Part of a small language model's weights.
Size: width 192, 6 heads of 32, MLP 1152 squared ReLU, vocabulary 1024, 11.7M parameters.
Each number is 500 + 50 x the weight over its row's rms, rounded and kept within 0 to 999. Layers, rows and columns count from 0. Numbers have three digits each. The size before them is the row's rms in percent of the matrix's.

# layer 3 MLP down (transposed), 1152x192, rms 0.0885, rows 749-785, columns 0-191
100:473551549550528421483543571567590484567499501419583521426496489564460517464535534460495490503480483571542521534425597507545459539471517409491599523469545482546506463464508520510471457522392425439434554458559512534413461559518443429518496481427545449544493505546541499479442538462371422558454483536459507487532559530566527482513541491497577500518461377515497500512549439494495515505533554443474481459528475517460628559552516421464492588489528587488508655364496433437486498472586439462487500476494471511534588478415511528447389581556484521412562504511521454466478440451480529455
089:603476621538468490432514466530392480492509380497537456487566527502452569447524525542503562539576518488518508572492519476415446503511478492570497485511428509587571539582494534546524515501506462506551560462485448522496599445482532610480449446438434575486477495564442429467530500540483532575443536501548476586540613525473473448458460432488455538592492557531566480526472534498458509505457581493546499513460411534455532473418455453571556466479486523553502427476545434507513461513447515446509524556450493556410478475448446520422458555434446415427573501358501557525368550577470484474
100:484467511463383496483496487424563443490479495401576511487405501500528456448521433467400495526522573487517466600495466523554458350437493461522474506612484524449580491490543565469475591470524593399565480401500492503562514621557406568477573436420476435509501524557506547468523395496478465530508505443507503451506551472459538540503524556484528474443580491510540505501530450538489474468456476545603431595515495465489486509483445449536531477577487452575462454458449527501620516476525520461595486415470558564552459503443523511483540507559500481500427602570530461583501577561490461491
103:468456464430494536607551425352479496565542406397556470465476458529534513474469420474534450500490411508513407518550519494551482407513563423430543474495629462446511573487581517471480551518544521505537475513496560530560452555539504512565501418457493441431490478512517553577506468508495562472482526519559510416506434528559442555576518425467548484478445495506536465548512520508544558396431466444503451573515499542567491479592460526511442476492448467540467529481397458441493477455574405554506449511432463538451539568523545579507427553518512482455513481567544573515475492675527464552
106:509472528503483577528610514545353558603518579384424620492531491464428548542426473491551530501457477468479487492434536482446451470488425498424478520563468510457497596513585497510401458504583524524487457600589439426475439503525500546527492585516541459507512449599494465498517501518551462478610504515488439515511446490567448532538517614470587452449505490454485478581446488509511514467570437462560607502444486505470435523473449546474521463555463504567452440506477483575512545430507468520500516532392443589445462478447567461460490545405509489506574487546408491551534529490532440550
109:468518562573424421451519548425471564477474533479453476530493519413501421418445508471535538453487479417500529489508538436467389448524581489501482467459488486547464495515464567507524508491489522571458455516473550507519578498431526536403445469565454490529518566497594458531472518431406489500507622527557555461466508568479461539523550522636434494540513481479550502514503544512509531519485569504531559507515506460500523535584512438463480471478584554483466438523532477654563438554544394453525452497676553489541531464494425539459546421404483450466451396577531456580481524490427466588
092:468509488483461429542431497502521561490508544500448445510504503492478543462549425424480460553475493502494430465457521453572579534626559433586512476562487544542576452400529463505478549531435417513460419516537465533492554519534493543469476436422484464456473513484481441501529557579508484553463534446500566444503449563483544475565464507439417527440547458458539518530491467579480468550561583467556404540483541468433568522516534598453630429425503520480535467504553442543527458562522411529629468551477526369555595591452399513467455489411577485576475523527527571483536467478520430514
106:590509554574451481437419450523510505404487490427506403526560559471579434467503466498518461465480495542477465619393576396513522476439518497478501546470543438455482510470485465551555462511487461470515530475592571585511503550557489454430513496535530559479541479490485547455528468518584526513461509410449556502509449541549401491556455533481458428475452570520536559446508576534554477459527397552487513455489555509480569525513562507554446443475469491576499458514548563577463471459623541504419527487497383552540445520564521451380536526416498544379546536532508412568436425568541520537
107:496476560415482482419522633457349583549505523593493425545533449483493611507502532419602517488486431529474508472563430575375554490459458497523479454526511485454545517476414535445511477494572459430472526518517522414447431496493563502506421436535448575526479532426545487450533495468483521592567601619554452547544525392495520506492485468523485463568510535551507447538567448523497545498536558472538573469420476575504440506463528515501536512568451565502599532486496456400508506488450471493482392526489484427449508467507532585475534505412470504541478416534428503563519530440528483498
088:561539553502466552514604464416562478515458493475462437456526524535492595508420510481421525449495445491582446401550501588464617493600561526511468459510513511612509424419481419467450536470506559522550544495520482488539438507561550542512409503383396505603431540462450455455546480558480479474503412562591471532499472555436425564482481453441526494488449469493470540471482503504564460466540503477471528405493569513486500483459515519410526547542479537546521533585500534460565540484609510477553513488458365445538463440540405484408550570516546560451479457418512515534560478560471506489
101:512469509543400427555512523536481546522481509545493559469480454440533581510559545466494451527456582439466489554577425561501565476576434458436484509466404449482467524520414570496541545492510456497537490417461376624517451553541512538479516486483475496457551522510514508431533501502491536571548549453532464557473497528546439493486569459454635491481560409563546542491518471473448472470546523497438362615409425548520510522487556464498496550432541490498405465473544459526503517427575541475531412557524437496565457502504516501558441421581570521521563538554497604499508571456370463446
092:579469691408447515427507534411392469505422562574504482549472530459533509506523529503434559564505483464535479567496410487481396585520484503532537468546388491496449471482348435563524491516510572471595501518481515507477565451521485484499460489609398547565478530461535530485530420455449476480576472536479530533542583298463534551501519458500514543557508520560449551446548504560503505440509496534527567463505462504454469491554549512472497559512487429437539420563563512500444478451489538544507477479503478454445461528442512528561516502481428494534437458539512456565482515414491524453
098:581384545515488412423463491416424565378519490593457600562481508446506483597506479514477565502423586500474531603489481493448466586564461502571468478524423519543588483426501546506519466520450497500505518501607476518472539501524514473540548530542482540571450510535426510454538454547508528502500511486623606538481484389520564553549433471462506425524496484529508425470418459520590451552515514497551433559556463548462468562538482486511522504450419521426584531524507531453512435493524550515373440529492509584472462481480499501384502551400538517463530500519579513566461512410480462445
103:635597493544505481481509421467553536535553488547598523465441525476459477579456448578536414549613536492528474424500506484599437427606491488576454454551562519527538469563457447511474462524645564512540500487527548472528477430467554441482516538399541461461490517468523514507663532559489478470466493447550536518614498400574567526551409469521477482452451485457462483503521526503501532455440491510515461495460473528527441459496493481432431501463493527459567542531455634538481525456470532468534424486376506513569443417458534506486573532517448491540481453449466517516425439444515517442
086:536548544534410441507511502409506391465544532438466566479476479518449544476523490621570428378506566434441461481446499580491459459481510552529474518548603542385464374487538592564420447492466418511465439554487511513534486514446470568493440499541508485460570450488474541618482481537494579584451517485515551429482495512506511528470496480439550493446545518412575594503505599512504526513526395518434520570456512515586534495462588577497460570503571546521499517511450471492551473499515456488422397444515482529462425594561456539497543495453444497525394507544485528511459533571506437495
092:523553526547550497499518441520582521517469528498560496530510559527480492519506538496465473442491472523531527503460461493424541434475496633495383546566519521472501464515517409543432439519487461518529504489491489474538523483501496459500570508507509492512591445576533494480477519469485591409593521567481531557404496519516529421469490543589527488395480505430565493395446399400531469454503435481516480521432426431494483487518477550498440451623532614472574373471567562588503548463589470375609520465519435450471468565483497474515487634484505514502529557370473541558496579493493505512
106:518512493513458457481592435481562586543524512478433517411504521492441481436580527526511480492542573532502611514463445595460507532428473490508482456513441533613535482467503514461425478486493397536533463479443551538480504464419530559586510554454553514462476472538513530528560500445537504404527590603525507532475523536515586447581478616526548542530478492558432523497546542497559479565439551480540468491480537493578502519474504437612496492570395558399473443516455451448493464486473473435448460407525457401465471487536559436497505545610462568434498523407573518493484479450333514502
096:446495553480483610337522558497483566572429526513430465578543522458564515474541488513505574454532499494501474435460414466543534558504440556426568448519535459420432485556490555470526419575521428432586541552538524456489569507423456470461492556484524432558444494528502537467550437428517401514469477506491466490436568496390521591518562449522447570412503575508466532594573533521471440513496487509513542539549445504523485526574495513395538442524428392502463544490486534480534552552500470437551439410448556406480535453413519570483560482433476459515494549567521514467494486592497526459
107:488476475541546497468463520457499496456473590503488438577464459503488460563496520463504379480463517535458527525462463401545501557506552514444389527529558419482439447466437448500506559632473387497499563526521542454553553478508508611568548527482471455557570556552546546345500531465387430385349475434487492539483582432574463492476542494517513575578463534546549487520463565450486461499488607500427378483518520489509500530507555504554476473476483448472513513522511565433505507540543485553576402510491451459508506468469563538573424544570471483550497419539510491509549540563501477518
098:410491477499551511440539436482505491604473445462488501441472505538534447532548429609464562558414421462493476526519496482409410582573454533468463467511553490468618513480532512465463497495504616445571593507429496497552546504593525571420498495408458461511507522474495551472518517507536516436533492497475514513383549468451619481505466553486575574505485486464530518460456467517499506456465502451433498452525469461624572550555528563542485518495439491377404474550501512480386446493450523453567487493523433442509539586479451504498542630519507478500576461566496489450536533517614563415
103:463497501512490583471571438466508513465545497521590525504549472526389496521439579562553549525453492498531468561454530502526499589531500539514561477443438496514482464526522557445526469540458534463590528554494528621472519542508524563502542541486513511500468532501363514438585529542559456412516446525476487528522486484573522553546418447411520509552520504470586501518480467505436548404462475506488505582501449458476559414491481440570493559490441572507508488510470455428486499448464611541530480592548385459483370385438442545427444475528492473467562538492409492537549499549355595601
099:499528535534528558511534444488436640507445462532492494524483412496511446421490487418501583494622524492507380483553541482472525433497455463515532476534594467488516505510428593546478485422553553528531510501501542474470554500345506447536524533548463603477495539600451466565524479643439539458541475453539433459526486574451502466558519493476533537499522465532475324505436448508481498455595498441534508531458524485533376573495525471477546522464491480406600479513542421492470617484529478474543523471491586446526528478456614505518513478475449493498491466461513533425507531569422500546
095:618632549474500517482473442511432466566502460583430533463584549480540493477396504453481510530400462476495497443534462404546509462600382549541529525554570549486548466465408542558450501651437462408526470452488505468566443441500542485446498530483494447482521540561470457558515460553595498449482464476484518494504447484444484462499536529521443509433403496514505495562448547460464470435476467518470429489432536526554501501576484457531517450600557508427485473467520476474624578509549653550549491567558486479490538480438568549560538475482487587481536420546524543475470550501529487451
097:471467497534466534494479537521458400512529502577428463460431510395477546450497470486504541587448461593496580549528426558474479559536487455537438531490518473499528485517461501493550501463505553499519407521477544462449472536590547601520579538499513471498526456457491484601640492485568454459463527482482522574326528423513451467559531439523483541519582493498590512517507451419548462485420575517534415455572454450494512497513493512437520486585524486497469544542510634430483435453520474573487512564507526463480507556493451471412450630593430427566463574460503506475402509422545471503
096:536468538504478463482431484488488547586481497465427524530446490454533536506551534481450567593507458464507511479513520446608490558459524457539481506462564511529484509442490545515486512484544559458576462484487428536450485431528450492454544522412481576553444510444497512537579485544548395599465430404466517509595470518516579428508463481462430555585553508507509554330538531458404515540535489487508484492511509559511559491520532544335342443439476475514454501542505457436647594541570476496536565466547598534482494500551468427414521505523519541490506520549570514439578531472471527526
106:558464539493456553450470511463481481459543516465494475413492524543496506543450517515570562419476567515444478452405464439446522428496544519595451603513466515486472479520450483584458506439528488563492402420491415527499477538526496536365599615572553519466522530540478485545507434490503426457529466393548570536479459606513526440432444426534501564571546474490448454487416500512563478572534503554465494488529450601463471487599584500465473398517508522560604446438501572585527493513491539517423532506474444457489554532560509536520570611478510496414455554512519471446462407480569480539
099:531505520462474547431573498426522491494408469480554434491402472528454494465484470527500502546577618435462465458532414531470556528432505531625411489553417474566498485512453523439477457466549405547569548544440499477541486458478549519470511475541523514443498459479448505502532502568435506405587506603474437485524457471493486485554522396540425485510468422578466425453509425499534438551511480553441530544553459524542577523494524567566548485421446500462466654550612465487524513473506425446504571510533545469439515496569539575522462557648531442561478493551468522587547500525457515545
101:419564526518531437485550528566469417509525490476553447534459614473498490521563491468547495614481500513513452414454493490476588505472588537413493484531525520489525414537512490419389491470501487486503425424490534579512500531492495560557545474469426394550528528493419488427499426578447551456459445618480520474503438502448459573610508389505455497509455446503579476505530502395545436543514455536495470555501439519547534466503480459555556455492471430446454536458521462577437437530435522462545501636499495468502494546450601526571593530534567546583485516479533549422539555457556581457
100:469498474525404461546540504473476475560464441548556517555545525509577530461519487506595559568477496510500484453581540604466509459510495500504428410494499550568559466461567487389533536365498431560489527411491474568534512542583503583536504529444503481451561577456486537493493593507566458430559457545543442489475493435440518513588473551441440531433562453413552465530489469536490595435553378447449491590453513500496568513502446444542496522518508502501570620406496505517550499464469411485518521362479491472492494475447580482546506440475614459527439571496479551482526515578494450440
113:505423575522400519484434586483434497470478513554549614454456550477338564512509530597479483458491455592423507522501524513512436634549447492543453482549497584535458450525465444522412458473454552509513483477553555511525471447491525453491483435507495558511482512513581557428504473434402575525512444572465513504464526441463615519513496531477596479559508540470457544479505435442436555483540447577502552466543553507462616505458529483543409523499584392461571414479496471407580520513517470527506547501534514422436444499449554497530417475405489468469445507540498478598494521479521526541
097:491478565521428551478470550472481466506506503450497511510480536504531469505512508514495591528560521506454466518533435495511485505442455405432461560536556434511534487466490475513484466459427466510488401440524578523512441513533462507458546516557473462551515487497482449503620551493534409511450548414533525452579493555532602435420493537487591509475660458483530558430474432452516568462542476508492417411532514484474521519505549489455500430377527464513545489583578475499598603490569445507548391372534639506479535548528503446450510524497574501616465503516595457387574545476516472472
097:470573640505528451503464456464536432528463493511432449508436509570547517571510491486557547581494544527542506500489470514519469449530524432453514582404347442406652552474572478442425471443432498574552493485528508520477531521521504488444543486460522500482519481486522536463433546497440553497513503463489549530464545423496488483572517524482505573394614599500497452521527567475516480452519473447538420539505594461529486515498545507531456469499472490492430513404447549535519543439521388531479517508432503462540564463423365554460532462587575437620495482436500528522568462564441431478
101:550418419473536532467536543512447544470455447452492564537427440407522404552479508600508438558473538493516481571514567536586549612596558373510534451530429558507470534499488466535451456454398528515479532477469503473578529551542392525545451548509454443407559414486517482493478529514454538626523499482480507526470469512504541503513439521447480528517443491452385565526536562528507537549515470493492480493480461499525497543473448495573525520401488546382529469427491535491428529578503641404485522531465409462496515411506498503597532553425530506502561551387476460482493510538475567525
097:461495525582452518374485470483497570478516535403480444551532425510503472505493513552452433572473477485506536459544472482442448526475510513535554560530460488471401546500481485524576563638501514556568519513546567469538492559465425620426576520514480496507611431469500547534457468404540643572548476498542494391557528499494589459553482493520506517555550496476597532515450531413440551518486494537504515522423441468542538463568526454531507477480502491496482566447459439432610535464599536492477413560539486481502527546463435459447428392453389453458454508479439527467515499462578434461
095:495471581426444464503529487513557502571460531482472574550461484492520456523517454631490509558520522548446569607497484507530457473532493469524404556472516450534559466448545499479532512556542438500515511521613457488388583548425561574454535523539502521508461502576518462486569356512343466554569502528471554515521612457576508444499458433438538512489466539434504485521566475563495473516495512571449521438554404437460601483462460438405353486475457486523461497465538444433426542473432520467505424485531565489544565512503487561514539479488491401491493579535572504493530492439464563524
098:471520535456457440408510565561404548467533576504527486489480498587489521475539596515453573471442502536464548517504454602572429553478492290494480471445535517553415491391460534494485482528506486515516513596461507429599559491501512431537605494474472507550465499494426468514550482513452589462530519459456457441468488359526483558503441478534644499503527479490498507495503452438560478464491528566494510412519474516447603447539506519484482614465544448502583495546464498517518474519469510600461489479554499454451478571493486516457582570546485482488399449530606460535449516455469567510
101:445462547538485465561492493563453536505456483445481540511472488470501420461527532458517523640549461483479467503431552581547571520607523486486457611417562445583454484493498433432418472459509402558557472418503449463466404511603469569460475489438556495505483580550517442626497455427448480561514441519489472450463367502472463514472451440453539510519553424547545488512449525508471475503569443468418430438506491506441459544581426477517550565421547488510548562531538521514521553614513501452489480573488492481577505497504525498451482541469500585473522491585546576545461491419571568591
# layer 3 MLP up, 1152x192, rms 0.0983, rows 750-785, columns 0-191
088:469405513573463490494600507428566542468559513457499501563588411607458476504536531499490568544492479535554529386456446492447459569474442531481488542401552472421558549510535576517473544465494498420402457446485492483503573535490489470474441529598431484581503580490494468558452420513483479527586614526475551495469586489416479385456551571466578482548491495543500435510509526574558402497563493572465524519533446517540429460515446609538536496522500512483406497435470496550454471556551550473450502528517509540432554513414542557512583492503393424549568503478497519460439517436542466505
096:508417448552509472433541497433524516548437457426557435495505529488486518509516460466510499557508548483382447498561439495472482417494535508433512477497522647544558485540546464525461444446502570484499579512524511589477510586486493583512556465515490491556429565508544488542502484501422557520446521570485414476570496491555551587518533519620455499477481526467526578604431416614589638495513532488467535602467442547446497537477431432581430497572488469537481495575526493582445504478499441468559487368501552459476485512496460486486506457516521430572495569488373537511510556450515481585
102:448543470495500599474490431510525507552490536451583536381479479502455544472540547539612498489479516488493609526498521446413486491519483494495515459462513365510498564530501526559436481497534525520558538478448535412534475523487598467523464509619518584599432510519484528438439429489553530484466477601543495435632473499536494596483526451504472461511463505531543439528513538546544468411510529501553534509465548455443489420538381496528473516630427507526536625483437395590466516403536488535487468527592458587512505469522578532485496487545498500492412492504448405435476504494509418431
102:581463389582498421472517496492438474558467467493547506508499540508415491529514526516504525517477558576451464459500447528543501451499507463530443482558533585458416458542560438541491526482465452470496482507621392484529509527558429401509455410505495618507508527491475489412477520503625501546509613499496490508443440444455496653492469562515533454423498525522551452464536473493524483455522459547545605584521528430480420547521454485573489578507565514508489451507390404540428490466423425455537537493538538549559497499541556532501491509384409390528473522515477573460525495531547531601
112:408499481548536473527459526485527463472426496507469469555502496443499421453509508468491546478545544473515459524544521514587550527460543585518575481482525462434449468604457519461471481511455518487494460499539507565515446499506502592457481467453558529570414550546401442368386538334507515519460606502400476531516574510448422449472482499596504481449459506458533572440511480576560579501479478451567551645481543518544439557584475518460484568513528447610543569542555508528467545516561488449535549503514504449538585563498508486465526499524536473457438497401408584504479440487476451587
084:534521468467472509438533522427514474475465515550512493600464512420503475568459562542511556484519536493509543471463574501470503547472536532533418507445484481491520471591442486543529398445451590482544509474477450437529533498434449491544534531513432465531473522502521539548482531493508462503587572445408515581583551496522425485483445607491468545536526575540459511445488510531463599457543454583455623489508392504563459479556504478458518533466442561530600555520461544481521515361475618400430406502523450488558483405626408444531491546514409479585487507424465445520452558448501544437
105:581549488520548458610546504492517464422509450506507462575584541470524435460571477553533490496480540492492491531505559460519559484603506511558489537441573476368471535476581471457570507493490476421457601499477492560513456470491560445438421526428438458504469546457433477405377426479522457551529497536499523639502503561410515478456531483511527461492479532553430571530497548493547574462504549420476554434506510555583519549578399430543540437507490570508432501579454487527497485461598458525453427547483556549469533509492503587566480483431438499415535469518496465564464529434388421469
104:468513490460489436551573545545517538529464497579444542552514503483405514546452488568550569471478589552497525405419525547542549434484553575427501511436457452404441564482458469484529432526561571535407433557539513447458448484524529491490395462518496466513480475450482502428459450504480461545546528481487451458465497417443548459496496569473527520470537502578522396513425500602483480500570518545565504533441628512505502394460506517528602375555515498526563571468453502529441426545550555601594482436540544572553440489469545433544466490548526592485478444503509480468547518490464561381
097:586429529524513456469483604476550439496546559504521536505507461472521464511483470404505478434489495463471481474471493474437447586479474476636520515404533519465458518570414537572515469507532531445409502525471384547443565495464526500527524614570466499444532476496458472572527495402436453467535520536475577532588490572480531523438541633555465508520522547493470466552488528474483513632526578489489552489569454542393457490535571501492489484435450442459555531471496495569467385525518431591505361522476507563507550506509421463479463556453535412489540569482400454536512462485593507443
101:386503465528486545503547493649584543348468601565476496519501528533494505513547474501569412485528574532460574505543480477530564488493470459556456476483503481484538493626397423427442518498440494507411601576541463530581548544566580468463519493465430492491493476535510509473448407530491488504428524519471449396540459518560391535493518510573546481464426490623534585529503487523471461466506535528498500528354437542457498467595506522509514529477491501440494587449555517409557514485465435468504502507507489486437416498448466471454522466583471429535506534532491488410553482437487562469
089:440568358427521512421512487424466496496456543492493511547528497536559497546553538487536574452492567492555543419523634504422470487530487543501556498422508487510595502538539500521517457526437555547529601457424535446514521516456477439449482483561528441482548529505577506594495430510490473512540532395485441548484579499483473527443511582465544563587513429521424498628395415503498576503571469497513623524435402500435452582462430504498476563485523505483500473579377562501562539446521555415476528515474546494533508449557526431524480458542529550498470529464483502439483505441439458405
097:559493487626511541567468517569524497468496477391514449412515520454525458536593499491423479534502500486491546522385491466491560510502431590499525492459533548558554495412550525506466583539523508536413489455379507448515576540459456478413425409563552585498423537401467540463414487472524521540471577465511539394446427490562473567404532543499572535466536463527390485445609527478562491529489551557450505490453547528565580587491536446536556531508515547521496514497510418539561466481483549488486431488462537480495478566409446431439518445485445516555523422536503561439528481519444511585
099:525541513451461414518563470560495485458477510530420471515584592465503450556514526517447464442445550521470528381481495587420542503531556491589602389484570500476452512584576480445562532465491431457540613582502536519504507498490532484437448510515497584446524396459547413516470544527492501501511453529537465592573484495530441531502468428564489450549502541376539521545527507522617487583509516487543488547403494579443445561491596457527481461429548528498544562536514530498523409597472460513524562443466473479455441443534463523422579489502471487368514465419534433434493509485540509478
093:556493522485457492458566509483527524404469559588540472495448462491470460489541493510510518472439487477459592437531539466507624692493450525505547455520460451493525499491481468511568485575469456534516503472468445461533481495550463517529472485498370557494350503484520474532492462472497520489511473483525517600453573546384475529386438522523506572542453513456560517513597508507470538502545448526541503431565496546521421426467481562423598539366527528572529483464509496501431420568399532477536602482579555551525503485447479462535513494453433532416417470503549504509529424465476573595
095:521615493449432530531515470489531511509484544562493543625463483475533587561545497470445402432498424464425476497612507526358537529481481481508598379455485456489433488468517427521478537557459416500482458559485534458492552502510472502459430520511430439574539476506515499509433538497454540489580546519433488546463435481530500453449469615482454480609481572470534528487542461415527488516515430499520541520506438464479525429531486493468564478516551495573526490396513555476536508571462416615476446441534572493575433521550587571531528532460421513508527477493447461633572529502580433449
107:435445416483466504558479429529597501543579559514503513546498471506473492483450450474390465414457511523452535401501466554467564529500513436566528495458503485442426507475503498482559448417548587537581604549442388516461517547623560449485444490571482544546489490539469439483451513487497490577517563471454478509558523508494500511536519594507548458508456508548498439405488575531455519494512481467520482553554523435485475530555483589541434560570405522460490514605475426617480549462393458412557501477514615387544514410510576468532496514447496575526486511495527466480586435456470520419
096:515582504575394449577400381562617381503476460497513463479525433523413527499367468496365405376498509497524542501515497475405484520506424543591524585438520519546510549644538542490505559584527506487504478435469539500525552523512502436573527494542447556588417555493468470478533555496510538505524589460503482553478477517567454549500487503530420522535476495526514499470475514542550546470495488491541556543548580504475497359548463584462570460541481415416510555548495450537562557461455510478475503511480499501505483451470489520544505476399471433407500532516494494498436514525501489554
108:482558531467555499466469574515523452415510489509476543492463487495496436571506591607431463496451482580409497444511476399521450481502672487419468481450562456486465525463611537477545500525476556543481555473503508486539552511547551538516478508461460458484543516386464527460509478495468509478457490545504446456508471487405456523505488483578629432549479564478545426546510559497528513496496531466409629538443510446506476520381634566516467532405476448531558491579458497492466417586473458485471466468638521524488458537434565468500494510448536461537381532525424501495548435517560453495
095:484463513501552518469545472586595407503458487432447555445579529620505435367529490565589402508395475537518511482485484520584496457526485595516488497447516454490501512557531536447535601450484461520561510568431505509536467487498521512502469447467516510438399533528460474424546555536559551514491422490541474438507536586508419479353455500573521545478520456543472467586488500496494469541523399464493499509484426451542500491457532490526558554478493486478497444595434468545431436564478589530446360516544561563486575454468422455545477546473376420512495499452531546458460573493495494492
101:520468489507519540499500608503521439597480477435500453501609460616496498462437519578454499518534489576507565414450433566566533499496465515457457495489464561453507518493505432367455519401498484504497530539386467565537519583563450467484449505502488500478492554479564539544526504499504531529502504538511496496496545625606591472497432610530517503562474435486484637532473488562540527536536480461550493533508459537437413426572419486490470605487529516544544480530454477510502403404497444366531524508474568471522483501460467581431554414435444451553577509533548525428434446479453481479
097:468492475485520564487489486547539535468439515595514462502500462572516600601568537476572473552493452476497472370458489544516426482520493480491551448456453493549488496548421571535543595450449504550578439459557494450459455547513391476496527431455425571497506557500460502530416414507552566545474535560421524463504473465386479473493497550519626475442509560518458482598477511488581491643495441491417536575446443461473482523396601555486486543486462472577496458466548503515451518486506559548510417447605487486407489452522475487456558471524473481493542574483554523522403568491470431426
090:515531479524500499494556491480481435541483499401421472508422429427480503500460501496507498522416493440485515517416500525549494521450550444399535492489565447501495523519471562505517507561511485496467531471502501505543558572495413462511535406482593483672496521483523578494524452429649527548471578531440491430444466496414440537449538442421548511510532486461471483501496471475517474415520504592467545531398546414562539579583553479461484440652464457472572503469519456440480540507489534606475498473528364493576535582470506391575498482583416517556501508524483516462471529509523557576
096:560498449517510488476576444521527458540521543423459457498533470430502497438572462590490512430516496587485430510537400481543476584510503435515462414549494464427544503490553470474572560477559547531412502509478460514615464567490454446533537552567505454500506596446430542521548543387545537562555472475389654558400556459556454463532549524470431500536467501437499476522411546446457571440451504502582473505410487503510376520506501551480558644499463541477560499502478552474499487507459443505518465532495546546483436472514546474349556487542506540520526542466499494518573434498534521571
101:498441470429432506610497494484473460545580461583463435585458512470369514602556540428441554478454497468500486467438493423537605572528519525429512474487611608368473497500540490459478554527511596485462507512549546496446539481517381490491375448447505439557489539470472430480467520433583471564497522452520473533543462537546522488431433494489497447483540598511553427431471475520457478565488442496617519576430518480545479503575550549538443502477525548519491517496536484482519524543511500564544546395539501487505561518554497451451527530517482461498600549405527421425595511487467479492
110:580617479445491498569514476513497438445383447422375415513523466533519529434563558548493539457471503542494555445519456488504519482416510566510531537546476449525452478448452436546474507495446602545515518522553410563470624543514412539554565467493512614502413540454479560527565478404599487463533467502436567459493536485528409468440420540470557476445519548489511402470540497523481433452543502576505483517538496532535421420539481528530461448585536451634525473552518537544442563448488594483499566499519552533503509614543494595452501485473513447474488477498460482471492572460448496539
097:525513489501506450525507517512483483491444514485472471487528543500428579560529513520377469526428515509506332481489469507519532575521538530537420461517547449475517607473429471604524466542518473643545528553552497462512494516404499447400519567570507442426491402501494479447582524501616460444622526519471472543585463509438471480480513435474564539478450408491543457505437540428539514512515526581409563510435523450442466386489476569503556543515534490547377479472543514507540542536515561531542494466526451566419552548605491565456484505511576445454413450448506448549484522469530490487
102:513477477493559543601563507514456461509492545610480508432575599475460520562551543435499403537513603514522438484486385479363531540497639466476533465552534467557413500561482485527472432542383492506451489479521577540550477498470453518423529550501491403522508498459496570429542452491481475535637417555490517504401541580521481486469489560489412537490496450475527474507448488461464462466537429472523590475388502460545548559449614573511475497477492519509456478503505522549542457519481507402460439513506563472447499548512518540486528427558531518482494535621474531459508395549580528495
100:548450527424502499523540535574515503525498503578547485599438491444456496524598499480612502517432493465442565465603512521479479541486482562509505503445511550478412499582548537473582423482435544522477570414500462523474524496497458544453480572507506435518528538412497521453374580474468494486558592524431506501554500504415523486477511402496500534450509518535495527515463483447533511562501331548532519591416469516498457440512403530518531493493571524492531529474504507463365468389618514490443481479576465517488484459536608448556411526595480456486430438409511437509557528557513465442
112:420435476490513550504455570513569429540492388458526577580592490488474537522486477497508546550506444505483552499554616498565569594487483459450499491459524497533542509482569549508572371496457497554482474567476412482464411491583451505461508597543584448515484442518594411482505540423523477459425490526484492457550450528514537565452500523470478307529443566511447519641436495489417535490584418493493462545498439484480510511451586433482521523484485432566544473568456451497573423489472500460532449519584500594538538523495545501467526540499504469475505538509501412513516549401541493488
101:528482448441510584476497493490563464429476543597447406527567531439494449526496584487426544481363552609464428490489502462551612474397540485454525514521589574488411463503571453561474468508394484429535507535602556574513483562490468510545542473466419559432444509409471382509465517462468477513530482478452503496558489459512543541482471452498551537613527546438531478537476499523575458514541482519424478585490469446409491548544560466501558527467335521557447428550547474514549486469496560462482459451487498562499520519515522532407538478510469481532499503473544462478582529487584564574
106:462597527554457533574589538526454487505482533519473440479513536443456550520465483488584450503447522514461476523492579510557486486525526529507489553543434490477564536586473436454417483432460446476479585483560507550553522512629347479505479435592387503491419507469506459554454619455419612513458476531479510492410467467539544582466416558551440486502565577427522531514465514478396458434484435610471466472505528500541530493449441518473498444474552524464509610474522476558524456448551510563490601512515449490437551466530416551473541510572593483545499515407468470521440509484586513481
087:559576473542444560439505501503487462583425498541513493554478525448535497597472504584455462458484489462397508534464516511491553534509514385486538446472540437464519526496510573511519563439470530495505438532548547493528461531438560544471459523512488502482528441447480422551459514558498437503486499535456467475527509509498558426524537575555544484521453493480444481444555479495497504499570488499367658515587454396459470529504544445531465447486491518539414566433487565497494458468523539389442478507453408510435549516670530432493586491445471441610455437546450544411529441527577649505
100:515533461514576562641463450572582462478519433505497454517495608537466464512404502426519443472541520492539523526493534532527407451487516542545500515494502464486557511551398548422592459527537454498418585559407505488468486527476440509580367447555467502457541530460521525543522541449469532478475549615489464502545596472521454475475486477564485498508377528451565525449551460456514492465500403531535494572395451500503510460597487508468555445498493588570482522506493580459590454553547566450450571551484524468476514454533445454394460485545416484493477500373529451577540538483470557441
098:514509487437486497504575502447533458436444456495505461455482499445473557581441518498525479455469587534461423565558490428520562413514506473390468482414538475450471472605484492474423486556567545515551524528437389457556467497417552465538504560491610556480551501501491440485485461556436513526436622461524522605546536508486545575473468496528458452453413519549544505501460546612645501514473442520464477583497501475388515550673495585520485458448506583504509552531490449564480520428470560553500488475563535496453387555521480569528481486549507523477513462541494450496526549446542439452
095:558541477540497564445521534541537533540562543512475528490424543416471463466570486505563501450488519531404545543564444468494660492500530507482507559490505472536599498542536419466440447501521570487431492554477489512526525516525494491417499397599517467485466445541426448512408456389496478579581530517500521519435461479448532511527513592491511509511646460512484473382490533613482466525500527402481525469544526579480388466594428501586480421482433517537488505529518405563474488479557502508523518491529431487493509477576549446518407480552522478482318445523475516516506586519488541520
101:544498488554508498622535472547517525426523454539510501495485407491463533505389577490523579509488404503502541483413498529487577569485509553485545527436473489437510475519552465499515454497504454486480560508599395399468498490459552548401435499520484527487503596475493454467448520451497520480442451497470479513506499467438529469445523557568525511510539474573546410491471501569456556473511521563521433573400476549455510640614479452487485523540467484626531610637514481454585471526479531532524544473511606487486382535461515546529468444515483573433552464512462466559585387434537551460